Weights of a small transformer language model.
Size: 15 layers, width 160, 10 heads of 32, MLP 1280 tanh GELU, vocabulary 3179, 9.94M parameters.
Each number is 128 + 24 x the weight over its row's rms, rounded and kept within 0 to 255. Layers, rows and columns count from 0. The size above them is the row's rms in percent of the matrix's.

# layer 3 attention key, 320x160, rms 0.0361, rows 109-127, columns 32-63
size [ 99  74 101 133  98  90 101  81 104  86  76  79  76  82  94  97  85  99  74]
[[149 138 136 129 159 161 128 192 134 144 106 141 106 132 127 112 101 163 120 113 194  87 134 141 133 163 146 122 144 107  96 120]
 [127 177 144 184 112 100 113 146 142 155 148 105 145 153 126 109 121 140 128 115 114 136 115 132 141 156 122 170  87 116 106 134]
 [149 148 150 162 117 114 106 156 135 183 102  80  79 138  92 130 142 151 151 103 127 125 127 139 121 132  75 134 107 107 119 129]
 [ 91 159 126  73 113 129 119  89 150 100 151 143 167  92 188 121 149 152  95 129 131 177 144 149 136 127 150 102 141 126 106 150]
 [140 152 111 135 155 138 119 132 129 122 114 128 115 151 151 189  83 178 136 130 168 118 138 142 145 163 135 138 129 126 148 118]
 [164 132 156 110 136 102 146 152 128 131 125 124  91 141  79 118 136 134 145 110 103 115 115  84 113  88 112 140 129 128 117 117]
 [102 107  92  82 101 142 136  84 122  79 162 131 159  90 170 150 143 100 142 149  90 156 172 151 114 134 127 125 115 137 156 140]
 [168 127 113 165 173 149 141 149  78 152 115 154  80 146 160 127 134 161 130 132 172  73 127 141 158 178 123 121 111 124 141 105]
 [122  96 127  83  82 113 154  52 134 114 138 125 150  95 134 104 166  92 147 149  99 148 159 138 138  88 102 111 154 121 148 107]
 [138 166 151 157 111 149 104 149 131 130 127 103 105 112 121 149 120 136 128 120 111 126  81 134  89 137  98 115 108 111 137 136]
 [114  88 129  85 103  98 112  63 153 124 165 150 155  95 161  81 121 155  85 142 110 140 176 123 115 150 130 112 119 162 152 109]
 [147 137  93 177  92 129 120 128 140 161 122 128 135 125 118 125 136 124 151 102 123 114  92 153 115 133 123 159 110 123 123 122]
 [118 119 133 168 117 166  90 114 123 104 111 113  88 149 112 148 151 148 149 151  86 145  77  93 127 122 128 147 125 107 146 116]
 [163 129 132  98 135 152  88  97 113 113 126 115 135 142  81 147 119 117 124 120 123 119 116 132 121 102 135  87 133 107 126 135]
 [132 116 144 130 132 100 144  79 123 122 135 151 143  93 129 118 184 118 139 111 116 126  98 118 138  83 130  87 150 136  93 144]
 [112 105 135  84 111 121 135 122 143 116 154 113 154 112 203  82 146 141 119 119 121 144 126 147 120 110 140 134 122 131 128  99]
 [135 125 121  12 135 147 158 175 124 125 146  97 156 112 127 144  82 108 108 135 148 155 182 107 125 138 143 136 151 125  89 162]
 [117 148 137 162 127 121 127  99 117 142 123 142  95 134  70 124 179 115 142 117 137 132 112  72 111  95 122 124 120 126 111 147]
 [106 188 162  62 174 141 122 116 143 126 152 111 156 152 125 151 132  94 128 138 145  77 144 100 121 142 143 159 100 130 159 146]]
# layer 3 attention query, 320x160, rms 0.0348, rows 110-127, columns 32-63
size [ 76  97 102  89  83  98  72  83  75  83  81  72  72  77  90  81  94  69]
[[118  91 108  87 143 153 119 144 115 165 126 144 156 105 127 125 110 134  98 150  88 112  79 130  74 128 135 168 154 154 113 130]
 [131 128 151 130 144 112 145 141 121 100 131 116 174  85 117 134 163 156 130 137  90 111  85  95 131 126 139 141 174 114 112 138]
 [124 116 125 144 118 153 124 141 123 133 140 117  94 115 146 130 158 103 137 127 124  90 180 141 146 151  82  92 114 131 116 131]
 [149  81  90 142 136 138 117 139 137  90 132 129 141 130 144 125 154 143 123 115 123 103 148 173 112 122 164  61  97 118 145 104]
 [103 122 179 119 127 117 127 139 108 130 136 133 149 122 107 128 125 163 104 124  84 169  55 126 141  97 116 198 165 129  93 148]
 [105 138 102 102 130 105 148 148 148 143  99 109 114 150 112  87 102 123 146 140 175 137 148 131 126 132  78 106  82 154 125  98]
 [154 156 117 119 134  51 153  67 145 146  92 121 167 102 123 140 169 110 140 154 119 169 158 150  80 105 169 120 171 115  88 109]
 [117 116 165  96 117 126 137 142 121 166 120 102 123 144 114 147 112 144 138 127 134 138  67 147 155 135  83 163 133 144  78 114]
 [137 164 100 128 132  73 144 170 144  94  95 125 125 136 173 130 101 135  99 143 147 111 104 131  94 127 151 115  89 139 136 115]
 [109 142 141 135 161 124 152  95 120 173 131 151 107 148 142 109 127 132 117 126 142 101 148 119 109 133  80 113 117 137 110 119]
 [156 140 140 124  79 121 134 129 129 154 145  99 176  87 108 135 135 149 105 138  95 110 129  79 109 115 186 137 173 141 141 137]
 [164 140 119 100 107  96 173 180 114 111 127 104 157 140 134 151 130 125 111  79 125 128 119 115  90 125 132 122 122 148 103 121]
 [150 100 124 116  83 116 148 144 173 118 172 144  92 177 113 123 150 152 103 118  85 135 124 128 151 100 120 161 134 137 110 119]
 [184 118 117 135 110 135 150 144 142 157 142 114 145 120  99 104 140 146 132 118 143  92  59  89 141 121  89 149 121 102 150 144]
 [110 106 120 154 170 119 148 131 136 115 130 136  97 100 118 127 137 119 138 140 118 120 157 114 123 150  71  71 111 138 112 140]
 [115 150 144 170 152 172  72 122 126 155 140 151 109 124 101 109 180 162 123 121 153  97 201 114 136 155  74 121 106 167 148 137]
 [ 99 135 155 109 100 142 143 151 174 146 143 101 126 156  95 101 122 148 105 148 127 172  83  80 130 125 129 158 175 101 132 141]
 [112 156 138 158 129 103 135 146 153  93 135 135 114 135 132  91 124 129 109 124 134 114 113 190 145 143 105 136 104 107 131 122]]
# layer 3 attention value, 320x160, rms 0.0375, rows 96-123, columns 32-63
size [ 73  83  86  65  78  96  70  83  89  62  79  77  79  89  81  86  85  78  77  98  85  80  83  76  86  65  78  76]
[[ 82  91  94  68 143 152 160 143 136 131 164 178 126  76 152  95 131 109 111 167 129 165 136 129 131 113 124 136 139 109 164 102]
 [ 63 119 139  95  98 113 123 124 164 126 136 143 124 112 158 114 130 155 125 137  89 137 146 135 112 166 132 130 154 118  70 142]
 [176 141 132  77 101 135 118 110 167 158 101 155 131 116 118 160 126 144  69 154 126 128 163 149 118  84 125 127 168 150 171 122]
 [113 131  89 151 127 118  96 133  73 114 126 108 196 133 103  93 155 130 139 106 128 112 124 114 115 112 133 102  98 143 108 124]
 [149 140  84 120 189 143 138 135  76  89 178 143 105 132 103 123 156 142 119 156 148 160 121 174 139 151 125 139  81 106 109 114]
 [172 126 141 146 131 113 163 116 116 128 144 144 110 158 124 104 145 118 203 119  99 104 124 112 146 106 123 128 124 114 122 123]
 [ 69 154 142 109 120 114 142 160 139 129 139 122 115 156 178 145 101 138 118 161 133 131 127 158 125 101 140 141 104 115 173 156]
 [107 112 126 121 136 109 173 109 135 102  87 155 150 118 149  66 145 113  90 118 154 144 141  99 130 150 107 120 121 114 132 141]
 [132 172 158 131 118 146 124 113 130 117 122 111  87 139  88 158  93 118 161 127 106 146 123 128 150 103 131 149 135  83  91 134]
 [117 119 131 153 125  71 116 138 114 142 114 149  88 142 105 135 143 155  89 146 102 122 125 187 119 137 127 128 102 116 122 113]
 [143  93 106 123 108 144 120  85 175 137 152 156 157  89 174  88 137 131 143 157 179 154 154 167 108 114 128 134 152 118 114 121]
 [133  85 109 116 114 129 123 192 146 136 107 107 178 101 104 135 142 105  95 121 126 156 145 123 121 202 106 102 129 114 126 154]
 [133 121 104 137  98 138 142 122 155 154 105 136 123 102 157 128 121  99  81  84 109 154 103 151 156 102 127 142 138  99 131 155]
 [ 93  85 109 129 116 113  72 133 129 115 121 117 128 166 107 149 131 193 164 123 101 171 115 139 116 122 151 142 132 131 125 158]
 [127 105 124 119 128 137 150 121  99 150 143 126 102 173 143  83 144 156 151 123 127 129  98 126 121 139 126 157 110 101  86 113]
 [132 165 121 162 115 148 132 107 136 157 159 115 126 183 111 143 143 138 143 133 177 134 138 126 157  99 118 160  99 134 108  83]
 [159 104 127  95 132 142 163 123 113 125 124  44  95 155  79 118 109 146 129 142 133 129 121 135 133  98 134 145 143  97 134 116]
 [136 127 143 142 116 118 132 137 171 132 135 151 110  99 131 169  95  78  96 159 154 134 128 120 133 129 108 139 160 126 148  93]
 [133 184  71 127 141  98 144 142 117 115 152 119 109 128 125 116 140 152 156 157  92 176 126 165 128 110 117 123 118 145 107 120]
 [113 140 108  80 140 137 160  97 145 106 112 177 159 103 129  93  86 173  89 134 135 156 151 135 119 150 134 131 111 140 127 146]
 [131  94 121  97 111 117 135 177 139 130 118 146 170  74 148 131 148 140  87 120 126 127 139 125 146 161 138 107 133 105 109 117]
 [108  84 111  89 138 169 132 112 182 130 164 143 113 112 183 108 119 121  86 107 109 162 115 125 136 126 136 132 186 140 169 116]
 [168  89 167 148 144 140 127 130  99 161 137  95 148 170 102  83 149 176 167 154 125 125 119 118 116 117 112 130 130 142 103 103]
 [148 173  81 116 112  83  99 162 134 134 134  95  92 169  87 196 128 123 142 147 109 108 134 132 149 117 154 108 122 168 101 123]
 [128 139 119 123 104 124 131 142 112  85 116 152 116 136 110  73 147 176 122 136 126 104 138 125 126 142 115 123  84 131 132 140]
 [135 151 172 146 139 163 146  79 165 145  97 127 138 119 145 131 116 153  97 141 123 119 145 128 155 126 143 167 148 160 124 132]
 [132 120 133 152 153  91 122  95 107 155 121  81 102 170  97 108 121 156 173 189 104 151 111 133 106 151 149 145 139 141 108 178]
 [127 119 118  78 116 121 104 116 184 159 121 125 141 118 159 118 106 131 127 115 108 104 147 113 165 141 156 135 105  92 150  94]]
# layer 3 attention output (transposed), 320x160, rms 0.0958, rows 96-123, columns 32-63
size [ 62  73  69  48  53  85  56  56  77  41  67  68  55  76  67  83  70  69  67  82  82  62  75  60  78  43  62  60]
[[171 151 125 130 161 105 134 119 130 117 155 124 119 139 149 107 126  99 136 143 110 111  73 163 105  88 119 161 124 152 120 133]
 [161 145 101 105 142 115 141 135 117 107 161 130 126 170 125 100 111 119 122 125 103 131 104 129 126 128 130 177 133 128 119 114]
 [ 91 147 132 144 143 133 129 119 135  94 157 162 111 141 133 109 127 123 149 110 129 118  81 118 146 121 133 204 115 120 113 136]
 [153  95 158 160  77 127 119 131 130 142  95  94 124 122 149 184 111 123 135 145 141 118 140 132 129 134 170 126 128 149 118 144]
 [116 126 111 113 112 182 108 116 161 158  89 127 147 115 118 140 146 143 125 118 133 100 181 115 112 111 104  47 168 129 143 119]
 [124 108  97 127 127 136 115 105 120 142 129  99 115 111 123 136 120 147 119 133 135 138 208 127 133 125  82  51 112 119 134 123]
 [147 108 141 149 129 168 166 132 110 139 100 141 121 122  98 120 125 113 141 109 144 122 111 118  97 109 200 160 148 123 125 117]
 [169 139 131 106  98  85 104 131 131 135 128  58 122 138  97 141 132 127 103 107 107 113 112 150 128 140 130 131 125 152  91 103]
 [130  86 100 126 117 136 113 118 141 189  97  94 147 119 124 114 166 145 107 125 119 130 165 134 120 120 116  58 133 146 132 106]
 [ 76 142 138  57 149 186 111 106 130  96 106 157 164 134 111 123 139 130 152 109 144 159 180  97 100 131  94  94 151  88 161 142]
 [160 143 138 139 138  86 150 142 105 110 169 115 110 141 133 107 111 112 121 127  99 123  88 131 105 126 133 171 125 141 118 124]
 [131 151 129  98 134 140 146 138 129 124 143 126 120 164 107 111 101 128 129 131 111 116  76 153 109 114 160 215 135 135 128 121]
 [164 138 135 126 122  85 126 154 140 127 144  82 122 149 135 127  96 130 111 145  74 108 136 116 159 115 144 155 117 139 103  58]
 [103 140 137 119 144 193 149 102 135 124 139 140 120 123 127 129 110 104 140 126 118 102 106 125 154 108 167 160 134 123 126 117]
 [130 125 127 148  97 132 137 109 124 139  86  93 135 106 143 149 126 137 120 108  98 116 192 154 140 143  82  66 124 153 154 132]
 [106 114 112 138 138 154 126 118 110 110  98 146 139  99 144 117 158 131 147 138 145 137 173 138 120 144 101  56 146 127 135 170]
 [101 145  98 122 140 159 102 124 138 131 107 169 155 109 125 125 146 149 118 117 133 141 162 110 127 161  97  77 141 123 132 146]
 [119 152 129 139 147 130 145 120 109  88 142 176 124 143 153  95 123 107 163 132 127 135  91 116 145 137 127 176 115 146 135 155]
 [115 159 106 105 149 152 100 128 150 108 113 148 180 128 111 129 140 125 117 113 138 103 132 109 146 116 117 112 155 136 117 122]
 [161 143 135 120 142 109 131 147 140 130 159 105  76 142 121 113 115 112 130 129 116 123  54 137 130  96 109 195 125 123 118 100]
 [139 157 134 141 123 123 154 130 127 130 135 126  87 143 146 128 101 112 155 151 108 131  70 126 126 118  92 209 128 142 126 137]
 [116 143 130 108 161 113 110 143 114 100 132 153 151 148 126  93 128 104 132 152 101 151 104 139 114 139 128 183 128 116 111 140]
 [101 126 119 103 107 168 150  89 119  94  85 111 140 105 137 156 123 115 120 122 126 105 170 142 124 139 101  69 128 136 154 170]
 [ 68 120 144 106 160 155 103 142 146 123 123 162 171 115 114 134 149 150 100 134 145 131 133 117 116 134 110  99 136  66 113 144]
 [127 117 130 133 101 132 116 133 140 114 119 101 157 152 123 139 128 104  94 121 130 111 186 156 113 133 156  52 155 143 124 126]
 [138 102 128 151 162  92 135 138 113 126 146 142 105 112 166 104 137  96 135 145 145 147  84 129 149 139 107 150  98 133 129 132]
 [145  97 118  87 103 185 134 129 129 136 112  98 132 135 101 141 127 146 103  88 127  86 162 142 129 121 111  66 119 118 143 104]
 [153 121 108 146 112 130 139  98 102 164 152 149 110 135 131 113 144 159 127 136 124 153  95 121 127 117  99 160 141  96 120 126]]